Each number is 128 + 32 x the weight over the matrix's rms, rounded and kept within 0 to 255. Layers, rows and columns count from 0. Numbers have three digits each.

# gate: layer 4 MLP gate, 1024x256, rms 0.0564, rows 427-444, columns 0-255
# up: layer 4 MLP up, 1024x256, rms 0.054, rows 427-444, columns 0-255
# down: layer 4 MLP down (transposed), 1024x256, rms 0.0465, rows 427-444, columns 0-255
gate427:153134102100128118160071077127106161082079086124112088113159135143172126101174108133134144138133144087151171128087109128168193132183098135065142144131168117100195111113111182125078126114168215123127107106121095142100139130133093130187117115193122113134117140074109070110139045105113089100201146150184094119114156144089098147188134124118157194089105206101125049093112160127106130096160105166133078098133110078110200143111071124104116162193121088112119114106122146176162149149117167133124139123107083115163076139144145207125130137136151119116148093139077134213187142140172120191156139120072127173204086082174138100098096090128133196105163139138139152136097162117145157106103101130097133134125093132173119093083145189149156121170111120212156131120098182146137132140181098
up427:093133117136105104174130138128080110139089174171152103117116106135070078058133135165122115122126115137098147201126183112143120149154125110157130187063099086148102138099149146123114037093088154141146181146150097158088140149169120170167110125093139157159133149164147154152151107097119118113132181131100176137089144157129108143163142161088062093131113155137145106113177172169145123174142098087148127158183116079086141184110068140144117097085158153179190056098126139143194167064140201086045213104125119126131051117044119149118138139149131105157143140147130094107083169127116059120119103144043156170119069137126135062167130104106083138112158094088107174118146120137164162143136152133107173077121091128173121117085110065097136174158128100100166155114160096137136128136093124
down427:150059168182099173137093126085182146079105111140130164161149124080177115127138142089076117174059044147102123141077181154138170127087192152133126105153139157122155077156155130107168105177123073151124165138166138053135131100138104048138140119174107130131122134184079215143103136109195099071136183178072122103156157206125090132142134091108133115137117095136141095154132126138145143077149120103121113101157088166130152124097163148123101108151131084064113154187085120197174145076150115126131075100131090150160099171029111157122119121118097156115124107170185127089111142148059084095090127093143128068139091099150108093150074124163108149130143134189117117135133080179127093121186176121117131126132179144103089108138092143132157141134111122061137043128126127145118094167093118
gate428:136090089150152127122147124150168142153098220172122101119072180105137130078170111105133163121121196191154142144161156178107173147167110169098198077105126121092137113091056133168143136141159129130153104191117101142122125173090164181104171138157103116082126102155160094083152105173138164116174069064155172184165096170099061173132112132145126086104139114112143129097126150117116094122117104144110146088062108170095145126190199156132115146078153137134184157094156136159078170113122172059061115138115153172116125064082111149125103181100126175205130131150157105171131151101147129098147175142093172123073132117100144106086141093157115089099150103182068138081046100140131109076114136083098149152050113156109104081077114143128149150170075226090116177163143167087109129107085108
up428:122074125116104094120103119133163128152051155169157148128142156107090097073150046125101176075145181184139132102158145091146114034157118092119176117147123190122148095116052134108169101161156155124147140085135127109177072145118178080164077144127134134123086134136096141101095188115141115069126185174072069126093146115194158140101137134089165145180140141120088128133199108176102108134162089147149135073113096140168099181126112106167148199095106074112172114134117056144162108163125154142110153166136142141118139141128099197134087159131143160147137053127145191138098095089171142109112176153096076192103083114105086163156124167139127173149168128141117178145141148108165077105114108104097069138112095171133163142158120127088110146110093154138134154155097181087177143116123112
down428:151104166175109136130099177108039155101095121143155184116101123076107140172098157145156109128132089190161089163131062117118081126106119141092140152067079153141155062142128110145085138137110166112101156132155194125103112128076073064088175150063127136170130112107154102114148081162158091113090181160129127084120088121154107133078181098117078160135128166151144126061137133161071136071154114161140121121168135175170153112127114151154128090172105176096106123116198103135160094167045105103124136123139107120131093092129077119141145053169126112129098114149067138167115118066123081134088094095215051160144157123158080162074095148115118118097189121184082078155148133139112224134112113099040062113111131105142176114094141122138150166117102153093099103131102155161137103121113148
gate429:110124178117151158131183145128110071072149187175124099104156085138159077167109148153075146128119126114102136112107114077138116136135151072136078116120073125111100167136133085084117120155107085103103150134178161111135066104118143121113057157131190111121176140136144126203045064062104153149111085140052140127074192206089113098106109116158110132186086105112097112152102109149099150075080126163074136152181153083142153143145147130153103111116085147071150125110102108128129124151111161091163177125189120122120118084085151125103108122103119061134154119088124108136183218171121127124178140125156060084099127048130189170169092121203149163123156217136104132113155194145113097154149126118145083149077103126141140121128189108157150162140127175105114108106101142072155075167104103
up429:159107179122161166162135115115162152131144108150123177103174103086156151128114172119142130132134097102103120137125161130149166105201099144105135091139110180125072118115133179127166117093067174151119113165125134135134158165104131156161142104148124122094103145118127173175129092137122152072089101108105136120141178110121150190114173123176172142094145154169107125130056147118084154145167099084112129171176069103105133094084138135132159144151164195136078163117153173115097181195195112091073125123162128158107135143116104156105193123097156124104084171130163128146133159161077125181094124114185107185212197100223140062128128083147104111148112154105082186105121098082201136119067165112154138142098088089127103184074160124163109172086081200098168140167114117140145175159120123
down429:123128107135145104146159155139144182133059125134215160113167125067155112079125236129129172136132138122057107127093098093118133174131136159115085114174072114169095138164115082125159082144111078070112111166103155091168143142169162144087114133149139155146170148081082171150132133144125114135129134129144136119096147188170079164081132119106168136153145143103137133138133105169182179106168118128104104078144133094105134118139148138145131150078113071126150171058137151170082097177160166163087180095095146131074159133140146117102134192171129153147129155055216082132071115153104121165137177141177158125152157147148149194202139067128113116110117101090088206098186115099097080138143096125101126072124133096065095142144136127130183116091155146119112199161110134099159088149130127
gate430:114092140113100137105140166121092153145114173136102054165142088166133095115090093170122076168205134150169070134174103183121113148157106119132084180128115219096118094127104117134150067148131113132150095103106149134114108178144103133173083104133140073137090091111114150100105089154063166109109157049117140119148173133149104144169110096146107081187098141120172134123142085160143145062152126149121112100129123108140128132110140102142142080130148139088154132098091147148151115180083109159177178192152134199115154135117100152117103219114169104166161154150164072119140107113157137126110133095125107104071088083145177146164100085184061079117132177163092146109177167157166147170089119171121174110163091063122110151089154122148132140193126192144161103169105118153088048119161108
up430:170100131175185108178103044137149094157121152110120179159153076092129107138117119127178090117056117150121170092094122103150095108112117158101153134121162146184127149100132104134166047080164122090094106127112164172111145158157107124075137132119059158096081134116181131115126120136110102069117091122112109082114130160119127181076147088124135104099094115117090093112090162108128136116179155082120098183153121072116187116115096142127152159127098116138102144138106088105103155124089146111131160131141157118207148093094088144135061130126100106108172157140108131112133116147117081110110116069081087147122117171139175124128082114093154133121062142122105125097107185128162140142161131102121103167094117150145149167102165138126157156154105129187140062175049123146163123131059172
down430:134075086082131086190128176145172202099131144116160108132123143083126141135083117122157116168150144129120121150114104203099160112104145127129105104106149092099108101151096061124118096107076157112120129102098116110159113169166118126103120115135100107101106175083124144160177123055137092096100115187122106093125148145115115154120079075136166113105133032181144060147130117124132092159155070170136079108130183096121149118169177104124074089112128153161081061135121096148122137017185126183133153087147204111110143110144094120129083126104113150122156161139088121154126110170099110101119066148167134066116144109114173078155167112143108155056094072126155159122132163134178125103141153113180155172109111075158110111123151151102133135049132167143138112093113132192156107142063143
gate431:117113177093110145111102159130135103100152111124121153160125121172117096166124132129076119108119184150157154135089160118092115105097153190156080160087127126118149153086099137115111119111126171246198040151077179176104136103157068127143151124109116106084077094117103088117079155207152187110118124052085120171084101137123098163065148120079160148153111115165123118135081105067121129165192168127169134114107142059111187172090152090137113102051155145066152096082140138163172097179149135168064129086184146157098153096106104172124147122107169152187092179097154134146081133146126161091140075133171122057158133115146087080120159133150137148072189100099162150093184130146142086157145063144169138163160133138076096181089145129224089143139149099170093121111143117075111101130092143
up431:180169163122083125126146068146189127092132118174191117119096113160109065113142190119147114120128071173108176112108089103099110072104184179125108120154162198157136078065182130167146083090158129190091128169158180103047130163109061101117161182141106160146112117134119127098144151137081138100151169142111120147138146133091174180147121125132145145134093072160116126132186188038127122083136159109192068176163191074175107166134073133103113143106173119130103071158104099119114147136112187142115101158119110095084080130145124148069170075181177099172163114078080094121201099127115124160118085148095188127185147109124173159107089145139148141137117103098104126115164137137075164081135169125100062108103163144099131142074108088182091137114118120146087087096154126125138133202209139
down431:043144121106093096152061136097126135094179123147154106158161080152107150132105123121155147088117146101138100154107159192126143126145102161111139125110122157126134169115115100168128126080143108167200120239127172100138156194076092163116177183085140128135077147090171084134084107147109165142181149100107124041141152129160130129139199054078167115181120080207108082127132130077093088132127182149086109187126119142168182083149123144132079153142215092132115120215156116135189072132142102130119078079147215144061120109118105135141107157075186147100115123110156126133096094068126132121113088141128120107127116125089181140151135142183115186151088154117111145190123108137117148125121122111086089156088121119105105198087071143125130120142124074199117101051133110096110151167116152
gate432:082138149087108103188108160112143054141154120097105065125111082108154117130120133114134134075148200120044085093140122125140158125101110136150151173157094124071095086183164167121152092103133101127131174159070129160164134153071126121185110083165146135137083105136134133124147133120101142092135105146190106119144172191095008119133112183122125152087124116121077123136117096103137113130110158092088178145127160142186175068128119075110076158126116126133142128147128177163122157121100134124069143167102162142143156150102099136118119143150133132140115090099105170133124118127145153146123132107153110085000159152135118171159113115052052130089140125152210124238084115074187086125216142145113136145102167130119161172153132122130162145145123110133130096055131146128134112129127166
up432:118131143131136154104163094101188152105138163103094089095077136116093132159217099162142136108144141055123136102067129121195077114129119103158143132137146182164123159108151158121117142152202128116082147102139110099069078130166096176077046099172103149113104118059149156159117141080197116152147147117103080059105097123105094157113123088079116118164192144113172134045120149137107064113123097185109115140104100177104155097114123209148194109146131138126170071074164120086156166138109163131129096093090126108141128115207164134131138133150046197088076124142092102174121186126119081097165156161132167131141096095153186119172119136141130170110077102086138132118170141125140144162153126095179136136122112112128119098148149127163110062137088137061128147138108087158147098127120136
down432:072118060162102112097108109137102125147150160132090138184107141126125095101163082099153166111164154100107166126126103111112079132150070202118086070084145219130085165077081140096092173092130089119106105035091110117107115093136132186093104143134138171185091200142106181120123072112122124140106162101139111095087123113111124109145119110091092106109113067096090157130171092165149106136072131186119124203072132176092148105057157152167185136123101142152133135060128082076144105095086140087123107138097150159126109098174141144170141147132081139111134185101000124099129118113135107132149096132121127198136123152128129135144138111110128127085150123106104100136171128118195162161091137122140078147158105083123159105148116158105145121107122119106135091125192141133074107160152121
gate433:128120127147203126074090116162042177086153154145090071155189067154150111158171119113140123112130136045180097151167110163090125140156123118139093088114119082165178137105124113161078050111142101160084112112095162153122098150154136124149142126204160155116062187132120143135131123091134134137119100143147139149092121098130116117084094106108085148101124117166143130107133178112171155104097136139170094094090107131170111083106133152124114145108132121069079149189118116128138084097116139160130158053108158124119098155170141148071076083101095167180103145144134163129120110187139114125179165147097178107108100114161103088077068168119168109138144116115132126137136090081175096136190163138093101161092101151104104156111108102134149142142118198188143098147103138164172157144148098
up433:112069145106202122112102104160140167144137101116177063149178076110187071132086151102130112114106081098138132129153126085083122135113107133098186133096140084193146136161169112175148109113158123158100127115116113163177090141094138150154122133119089060170102183131112121084219071128153116167112151156135127136124174123101167128173083088102078140151118105138152168151142176143138172068122071162072182130109109115112072140126108094138124149099133114155144123153153111161137113125112161050098144082097136079127143134120130099075086163130052152123153060146104166202170106179104161154112142149141151146149069122092070089090138089165147190130119109105145151090143122113116150100106143112120137152056093148122105204124116153133152139114201139094076139117138206182107112117127132
down433:150124079071154179143169192109084151147121133142145169124079105123107173143110127149128170133153107096106116031129129139158179109092136065152150145170178170120144096131112105088071128100121151143151117153102108153144159165176102142141113141203177142084110132105106108165148103118106159106107150099128132122123087106189190171162088133120186095114113148102142120068097169122132122098150172125107139092057154114100150074127159137160134096109125081146132148131119130106103088166118105174159063112168076143117118155120138148120148134127147153076139111121174236156089128108154095052161109103093132155199116124123164129162182120141139086148127153109158060169077094131170094151182073180134107135139121158226160100111182156144120142088080104162168133124104101149105090089158110
gate434:120070213132108088119148112119145150106111046133124075084152137114183109111166153098173140159141151125087117137084155177135084127089105108109205055122081134111079128123184131121121162091142130213109139154130023127111151070099167124094123125147122116100168203131122143139112113157157120153123110107146098129104137159054117129108170190097139106085151138102180131132169125104064087125121081120170162117143177114123120127124126087179111124147085125174124127159118152148161077149143152155062174112159105118134158144176134125148116149073106135129109148081136083052165110109135162139120134155106121048123068068112152152118085195128186142141117091100146052070144126120151135129146096040187124142098122133110117138111154121161128105149204108053111059141196116135104138153125141
up434:156144119092116139131099102131051113143127102102124096081100142100160194162106138112134134139095150103168154104134145161121146130109170138137124079111156135121143119068121145109185132191162100064133099089084116106086111124234097128149086097116195151068118146110124130215119105090091090132107110133122106119078128137178100169120068097136109144099142141105132089120148101125073117097103164116231137129081063165137082141162057199120122096124095091191127124110151126112151172109107139115119189085125175142150159108151107160138116174096141128110107144153118158139136100156172192165071118117108103109174186121084083130158123137146182111106174156137090156165133096067096100159100188153120151081112180161152133148193103132078151175145154125168095075159041123104131180149129142
down434:086182168150156072109149162116125120118114153124067134132142163128187104085104170142176158133104100099124058144109158107106152115135108084138135122123136122087157149137161103112104185113135147141107143140158138083114114191139154146128085168122146121044185176084076124153098059154152115076096127134116098114158190063102150168162095115200116089108124191169145141169146133102151155107122171047123065129177130123132153151101094170037104124158127126156131171170151151163110179188117149165168122144108111166122167099098086131100143123127092113081105130158120055099181129113101140146102116058120140123159145204159107107099078083131198152129105146178023154111157094132137096149117111127104123131081159107105147102089068182123156144170114113138128155114179079101106141135122150
gate435:081138120149079149101130170129102091113118156151180145152129124111175166101150117157109151117128203089185075119144110131072135128138168177158134123142119127084122132200145133090097174198120145179104116132111087130116136093165134146131129138142130109111135093146106112138135106140163200139135112137134096103155169145084119087140076127146132186093157110122155121117130105171121107122102111171063119117122207166132173150148176144103149083194137116105137139126088172084114090135109083171066095123136109052125112112116141145173131148177110098106126142113104098183070138177108159103185056112201172063072126136146073061129107132092117089156132133112145052069152084142122123104103155138091120168072118154104140142167140148147126109156123116178082190109165125049087119089090157
up435:148130113108116125107066147097149175071130099130098084099107155122141177191142116104122091117154138146160129152137169141124067084177115106186119152044151145155087106085080074139139157089085034097100167120087140080091155135153112112082175121150121096148174111132121083077127101084163148101087143136153152105169100076092143144156125145200161152114131099175125096128094126121155109184137173132121155105114133159109076092106162140116145186115180122157105153127143166168032104111197092094164119139152142140117081090151150120114165150145148107136188175116118173122113106107184175112112130114115099153049085180131078128119181133151189134159093153105116085182108136121143154117119154139161096141125176022090159089093076162074114114137145153146147111153139153156138104114110119
down435:142100148089110145083123117068192144072120157151127067146130139127153127135129176150166122133103139135118144139131166165137086163085095114119179111188120165167139108158209107075144114143125065136116150143122134141166145174107139127133161142131121131098162115173176096152098112162168138089110128133129097089157122160084113157151131133109121137128096079109123138103105136126158154153129085157119161121061096109049108088164098107087111173129189115193153109165119176136237110088101188121143169084152151136119132169111103127175135098113184206080115170139119154098125090095168151126077154169126080127162192110145082115105166125084152153078111125079093107117154079117088139141158138112164133188096178137199085157075142128111128082171150113098165090222128142112167083105135109
gate436:131139169102140097103128107176120167111145142166102190137097128124138142122106195145123166106127133115108174131161127171049134133192155132160101133110116131096118133109110114107104134108132124127135139114143153125081102139103139126123084111136119155157174142143112116175084152120169123107111128143163168110080166124154127126141153111084156136116150182114123111114130121158112082172140163115118068097167144128128145063167137180201112115119120185149157070081117138107144117162135153077097109170168132147175144071130130117167162148168142085126114140153097133099151109101175113145141168112155090088102150161168081134203118155178112170089160070141132124113095118111114134138104147126097125138186114164162080139156127154139132119132080086191138139068160130117148106151121173
up436:109081159119081129145123154146141128141121137123171121163138138116182125109088176120140167116152118174113070087099088131112071178072110179121134091132134171156142188140090088132127136137119142076105143077155129117118140127129182135112129141146154122026105135161158112126102149145122126160115177135190135077134130132098131119082089082099175082155132145128130149107216131089186153097114108116124092202104131135079116110158116106136110125086118159148127137218134141133166155156124106117130172164125177084124134141131136129133159145163116139061159112168085120148131144153077149152083157063125152151145161115182159136122109116096164136120144095123117077115100180157116124101060090137107073167109123106154114137129176097127120128100114126081145099113185134105115164156134103
down436:102109149132095090121162131118066146118094105179104172115134167100092139136142125108114188060172127161139161135159124159124159094098141108140088163100157158142052089136115074112157140088109197050143148189177072142118157078081111158133112136120131095129153161107142126152106150104133167146152119192096093102119102102138118145112133128152192144107142119134115162116096159181138077114128130100124075124124173131162117098116117182152144097230112115102135087128090098122100134132130113117104099148123156085135103093163133142139154108156193137123143143157080131114190146116109140120126120084121067124149126101121152083131137174135145114109159081165143146143160134146154119106120108112071139121153170143120112128138156178140117161194113159162133076131141145133128143128124144
gate437:148151208129182136131122124168191108109120153107158065094128124118125093048095174120113128139139180117138140127090166107119139142176172106152161084151165147141183105153131175152129156198158086109077122130152137140110142120099083143027105170101124105142157151117150093136136091111123105142134193168128140112127086106115152131187069155142188163070083100157150183099111109078087114147142094067080146176106133126124123167125135102144157120140056206137128132091153150136133123166116159115123055074166092097148079139180120160140146107126146146110076100179110141070206134157150170086147122098058094099121132147108123190093097147089165144112135092093136139151138213140118108070167139147129115152125132152097108148117109110178141141090131109131127124095077141177125100150109111
up437:146155157137113136118198168137122150116166074102148143146108031144113075040122077148140095142104152180097119148106155102134099162147120081107135188119164129158137047161105099157150101112126181165150162130135144160148132164065118133144123133135148128167113103114111106156181113108132142116122119153054171123107097109169156171136126102171138103099139107154129138116133163135139187101171111126147132144196078125232119101091165106142159143163092127133084154152126152187137120087102105106191134151091076124155066120163163174095128119111113187140079064097162145167148120135175143083116143127134037144147137113144098124096149108109148095077101189091120109156142163123088133096093128114091151161120114149068080120123119109155158106103158156101158106106113166133109139106100110
down437:144096111113142086074096156098083135130125131134163151122185099120136142146108083128094097075104179129105173133126145115115143121125086138075130127151090129099181114211099142101133124093139142140125144192145113079092166093093124111100146108102119115173124073141181090107141106099131143165155131045214084122121159034163150161117115179082173065108110125074127148144162102128119122137152163193115108099104110184074121093152180121088140125147108173166120098124142155087148150118148082119204180165154187151170093138158116108133115146122128114107080147128199096117168121111134159112122105073127136211101089101140174133150185054128086073094137159125122132127085085123120127144170119068143182156150085139122149092082136083145120121112117103143064150117136069087131153116137104
gate438:135092123096144107165129048114129145110142124190146100103160113087156145138143074059150181130171183155116171119148144148124106113077145050123116149112126099106117138206110155110117154169104145133083103084157072080121135156122151156084105212121079079089168162144129088087172110177110160145144129102153161191124129165063077142132069129133083102096112111155168148093072155116176150078175147143178204139181162155207115164112077126127154142150123145119097120133181156135156124132139138142135146083117112162127091102164160117117182106131076124183191123168173077166111146154152134153130105140090124147141108107154131107113094206157082087121136092154109140152130110138195143122096100163123191051145188137148017069130134186112190099111117156102127100134158130144103120060148136
up438:093120127107112181081128095055073122093116078157138178144130102135130102114136128187116130127102137144097212149108114142077153153124145114105190144128139122114167137110130228159122147074158110145189158159122140085158129116142130086128158144107124124157090092127086155089164104139157120065099077142107101132090134086164059102135158152090108066119167077157085129045118158219131129123061139150123162171165140140136218106079138144136143120211098126117141123137168097150120146200159131077173115147086123136116048094115152127212161124162093108151123107139117115158119152114104084128188110093081111157113102126169146191104120147118092134098100164147096115112142174169111151204106079115138144095117073161125107128078160103110096181179132091109120098145155123031169174145100123
down438:094128155152108132141088171089117148114111120145173106135166098107138163134156101155131158141112106125134183189111076111059113106146085164164111161104144017185150096118059183156137149141150134120048099142164119126137178151094107144166082134136171153141176110119154104118153144087115098125150105159058111084113165142109147156121116108096151145203164144080102089146101113164129103119144146103115058109125103135146108121129061162120074105157121104097103127138177197156105105135080094112151098146108116104143143072201115110189149076141077122105061155132082086108140103138213155152116122143123099108131141109098110068148142148119072124167182166112105158121215164079159198116098115117117105164124159155146182100173125120145100145149155126078094144122183105070130169129158138
gate439:124181099096187115143119128092153167115105086138148150153159091090076039164103112102133096172149117139041111123152137160108105190129136170162125113128079158156127147145191124146165174190149137123125141137134090147092198114120130081088050120109114134121143104123170095168100152153117178150060203073117110087127120139085107088153029121194126125158080095149136133176214114130087108080075144131114130081110108077111151172154110045158133133112176116150109135128065109183084087143000125137124123136150021094128064139153147153053160139065105135123131133145117130111113045094107121172125127183087157022024086071142109180084086174128177171076176064134100081105184223139133163124148104068085122150089227128147181154100126178098117125101165127146138151141144122073090177107133109
up439:161135098201099123119115130161188161131219133099133128113166164119133101090202143107117126125108116178104170101124155165183158151120138075168149083092041150137161129187117120085112164150171093164120169145109184117111150152164172119105066079081143118170164120087151105152130134139104155110170163185109125089176105100089105126101140142124100127125133130128108076095130168105100171145123114182191097161171102193177094101168153130101118114166121095146153180190172179024115118156150066116163154096099133141120120140205105123135069129086113091127137131160139188059133163119099150076150125103132059139120086219168168099103104145124090118079093109150169113087051114091141118152170127075127135124130119115157180132128089193159197125117142128072105153116104158154193186092090158
down439:108200134184130108110153137062144180132165146075161137199133100124099102176142141083134072139075104126136164137147111138051173161114110128152094098107142109103082129145155071056152132142117058129160067152124157212139139143176147141184106133123156129110116168088162179073141136150135124133078092169139105100135113078083066115074176197149150124107078107078124086172128153111050154203070164103148100145092097114163080162155152151151212186151106107123145203138136150116085085160122167174093158087079145170152188077116094142089118130135125171147149159073152158100154138132057142100132140117125102138116063178134157088155184116105078083131180175144114149133153178110070120097158115164159086091141172145128155106183095102106177123135140173103109148135069164103132103069150141
gate440:062114165144095120131169085127166091110077132100171116134185110112152140135146108107108158132125156100103133153106071123124135219113100109161125094142140148107114180178181124168131146094109091124145145108163070139136133131151131117131096147075122098139091159109175165103125128107144195160109096113099144139115126123151128151115128121165098125122101106106098098170133181118077166199110115085120154140133106148112145108153157102143164145148155074169126089087115101186109154158101126122141095093148141114111124159157133145143115115142076067145127187130116122124167173101091081158087159086127145140136128096129103144094129094242150117093156103182111150206118107150142162136135105112183143133116155172141159132071137087117120105119172220174125122138138118160155171089094064
up440:160166110123113102126150091168117109109100128109132076152145121060108159134142126121086161154141107159170103162090108173104133109151112145128135127135107124089144078162150138130109075076126109169113125095152131148158089131164139148115088095110082174097180111099140178156174113162081072090194075161106131148097121142081159197092167127134080127097155161093174066154169134158091145137089146123168211176147132154129177099112147122124084097129109146093182120158149113064119099018151129109123100103096134116116143118120134125079129137109135096118154141146105175129159128189108169154076111138184126108121075143149132109119059185123180119151128135104155143126181133167095180085101144119088110115139123115177129149135139096109104135120160154164130060157125115177080151100117193
down440:112100156066159134112154068146137124121136173106096120165156132108120154164120137103054103127165125140111150125058073113087168119126119119121156114094180162112098170153155136116147145185138119135129121129143112145148131154113114092144139175089086131146156096168120155139148203190091094161131083137103102078110132096066090148143140169095127173167132133136105120128105111119090128127135142167093085146104163133098165114066121160100120089106126115128105135139137181117152099153119149133109125153164190106098156074150137108157147114152119140208168125160250127120126135100138125151124068140130132118157109154172144191165073100121126149183119131054076154150107109166153128123137105158118122101069201163148141151117101140163126188138120143160112181182076119134129133215148146
gate441:178163143096096164174073090142129137093128098172128147177179141091115145103179152065142152133171143119131169109157122149151119139168135071099097182130086125083134120045168108067134124092161119163132116130114053138073109150198121118153127132154137107170115149090146101119101157112103145180151100101123100201138103077143109094132112136063111069138100080112136110170123102176065150128141118190143120114184116187186167081098140186109078091104070168140142088100147124174083127140102131141114170164178194112115102113155116177192115074093172121110141218124119120167132065148150129074141159119096187111077164089173160075119123064126222117121147170174102138108134145145104098141165132093139135108181105157109070144127118159114080072121145135171115087195176132183144159111104138
up441:108116120135195122179161174123108112151134121083079088110120181085065116105146119159081160161126096087168118087181206151071142153124128145136149143117144111082185131150121067116157150153129156165111073156083135097095150111130144123186133139167108141069159124094162140174122050108201146049140090194104105128092167100182121097140168129148112145085150075087129178093142102137106113156151153189136150068132120110134132122105162176146130147114192145085107166090094143083098126094125140168207099099151131097048151186144175106135136078169178127095162128096081130106177090152109134179109123104116168089111102125138119078158093110121167121134155099126177144134076116120126148161104177059135122104110160083111151076124153119155160115148158166138162120090126151075129177109120081
down441:093124112135069160076113085149175128100124116102135082129115110134205106151089145085181153103092180179074097128121183131139086184154100162087154147113139092104171104144157089154157158120172164122124126059128102127144094112105164102153156140119152127136062175095144129136127128137089160127143116139142144058096167134125130095101172100152122094162082063131156090144083199063113131071169120113164117143119158110106171099152165130156175123118145157141214147137168142156127139089099102134167040106126148127143069163156203161149105159173102132124147140154029120121048150120176150123143146128108127118140104107048125123054116122119098133086140103155082141111136171065149190088129090127155183156108098064103195146145133161177184151136143111112116102119132106116178083097071131
gate442:167052071165144101130094115149130093086137177135147134111089127111131090164146161153146133142079102163073130189149178164086162108112156131157097128143169163152141128136161107119154079090110158140194103127181085127126148156173140136184129104122090198164109098108137096128114169127147131150138099177139135150103161145132109118173154149115150147109095146160073146144169174107068074150125108093167123138149093078165133121096061124159160139132138128144102114119152095119121103109081134102118109181171105181122142130111113118128139158132147186123131099082132109136118126116166143157101146149131087140071139077147059121137152111065110117115147178107093147119125119141128128168195152157102119191142140129141168126115171086133062097125120108131171162095127128130097117077148090
up442:154121129139084148139143194139141096108147138145140132171134144168070118080168127147176087080149130110153200118106152093158099093118095125121205105130167087130125123120124144128215080103132098134128133154129096187116155105090129130146125116137137101132129160146132123194176105165174086164150204084089131210119123085163135158125058099169145095142138140089141128156099105183144127118158132067157122073133125110142134106144082112140162139159106101061142117110141114159189130123164151194134160116114148160156124083125067164158110138103110118100135105110116141075091154160154146148171093043061102178149104158103126072146193215157131136094150127136116110175110108153142105143135138183110167086098113161152148113130119123142171112112096122051196109100124081118152126111191150
down442:129152164126157156132064093115144088088141133099176119117071121125178107117147133111158122150153154137149179150098062167083053120103124112159177157120088111106185192134154117098100132053124090191134168134128112116097123120122085115101143164104133118150178125116127070133131123148108121134126125130104142124143090177114110119153143144099101015153141104107143054132155105119100094065109164138135131169072070182117119129093097106125085170107099160151128122139175146148158139152133130115060165099138160165158096126117113124115162189154183134108112130105206196137123149116108111116186170121103122080145102168139071140090130106125124165101086105108139088131100144095151145078097171156130154111087138156139077139099089187113126101121142168146111152146101151076135141164197191
gate443:169166176149184113107119144105146116083159078108155163112157130129108137153103108161123076077116137144141104134163183142159136141114202114116083176058109144109159143138157183146163138155123128121138132165143117073125158085119133128151071084087152106141106119132091124125128105152118140190089110170108137146100129145119149130142120129124114142089122154130168099114124137127135175079097142082109134115097136144187131083077146084152161119154058134161109070165095090091161102145124136110141095098157132199121127123134149105109071169145125115113094114065111110136085138134126177110143132119194118128105111087109095096131129117118134137066132146103115173134085145114090078159072121136166170143106137125136137127094168122113083171130105146071142126114187095107144116122080158
up443:152098114105124129144090119151107084134116135165156085095160125184109183114074122093085116170093111145118188114146124166124117174134149133120095132101141162126152084140077175127099157116104133122184098116162108151127117155128161127140099052135194164112112123136102133148168134176093076156132104173071118069114132094172134150151149144126160113162137132134124120148118135146153125140157124114102104136107146124133115146092159163097117120038136138119179111148094083118153107138124185103127159098136123152095127113142125107075155068152137165171073070098171121125078122169140141190139133165107104152135150133081132142153112255129144059122123098081064146102149088067155157089123138129165077160192113099151135138116092142171117116167133078164136172128144063165093094136135148
down443:181065093103117123096116110120113146122179104090101097097108101104144119099138173096161116108092171138115135155098166061092047102162095157121142091114130104160181137144141109169120167069142130115133144145095179132140112119134129132154145132086162148156143183103125140109069115151100081108119222066138135174113099098175127165067167133120167165190129079114129117126133153152121070167153109119138099118150095167093146175111130107100102108098157177160155108119181088110158128131095162150161109130136128162133146086130131124082157108153131165183163164161199130081142077124138137134128138103110187086093122149127199149100088120071103176141111135137092075130121085108111119120121135063177104072160100109159127187098112141101116136140158138115173159130103170102125096099124135
gate444:123121156129129119129135124139083165139081118142148138135134161106126153126134163102138125105082140114115125102134184099140118112140024131133108103121043115091167114144163103175162152144139150166107171108105099074160167130181131179039122156114102130077123086096117131101129123144139149131160174143089145125130076173120127138104098116090021111117133169178110110129156164171096136164077092124129126097115114094133102162164085128186153104083115066149160119144131166059138159150128111115074140196126090086129133079195111143091100148143136171098140177100142132101172133163088142079086137172139144129090133105175165145126107177114093146124117127110126108103112164085113166165096096065116143131118121104110184128150183148120171088149156079175141164112180089146094147195109166
up444:037100106117091190143120134150065073100093129077103136173087167128093130088165133083176065162138142179146138108160131145099133129180092126136131171136192130137067092130120084087186161179093097110107105161155103071109156132126135122127131156192094111144148113069113088122127122162084117151122110188117120110108171113081125068158123142160141164178128105124076108180110179106141074158092163132106184095107158147166067180190114127117172148114097070116126146103080173142105144086119158110162055142153116152097076104098197078102103144144066112111141096107158146086111171111069106130075128143151093096128075171122142145120111111102158155127124149086119122119078159136216189149092166161134133138125109106135130083119181134140176120124184124166118096106174119173071067146113091
down444:152113135094116123199102165158105156135131134139099158153123101088107105136171163110107120079135110169105111151115132148122140086113116067057138137176084079140061128131116184160149115134179111125161109081074129138187163163142149138138127099117174101136146092107115152080133183130159115104098155098109123088158089147130174149096083083121092104129124131164171141139110082089129190127170112140145112111166116078182152116088095097104144129106126112135099163143213140156132169116155136123087091063092105152088162128173128159090084147178198153116177129104124163070129100127187096102095106111150118136142123121087193191163205089184150060106137134156090082080143069066081140166107138095131068086126130119068148137189121100169142131189112125191131161104113161065099133089141117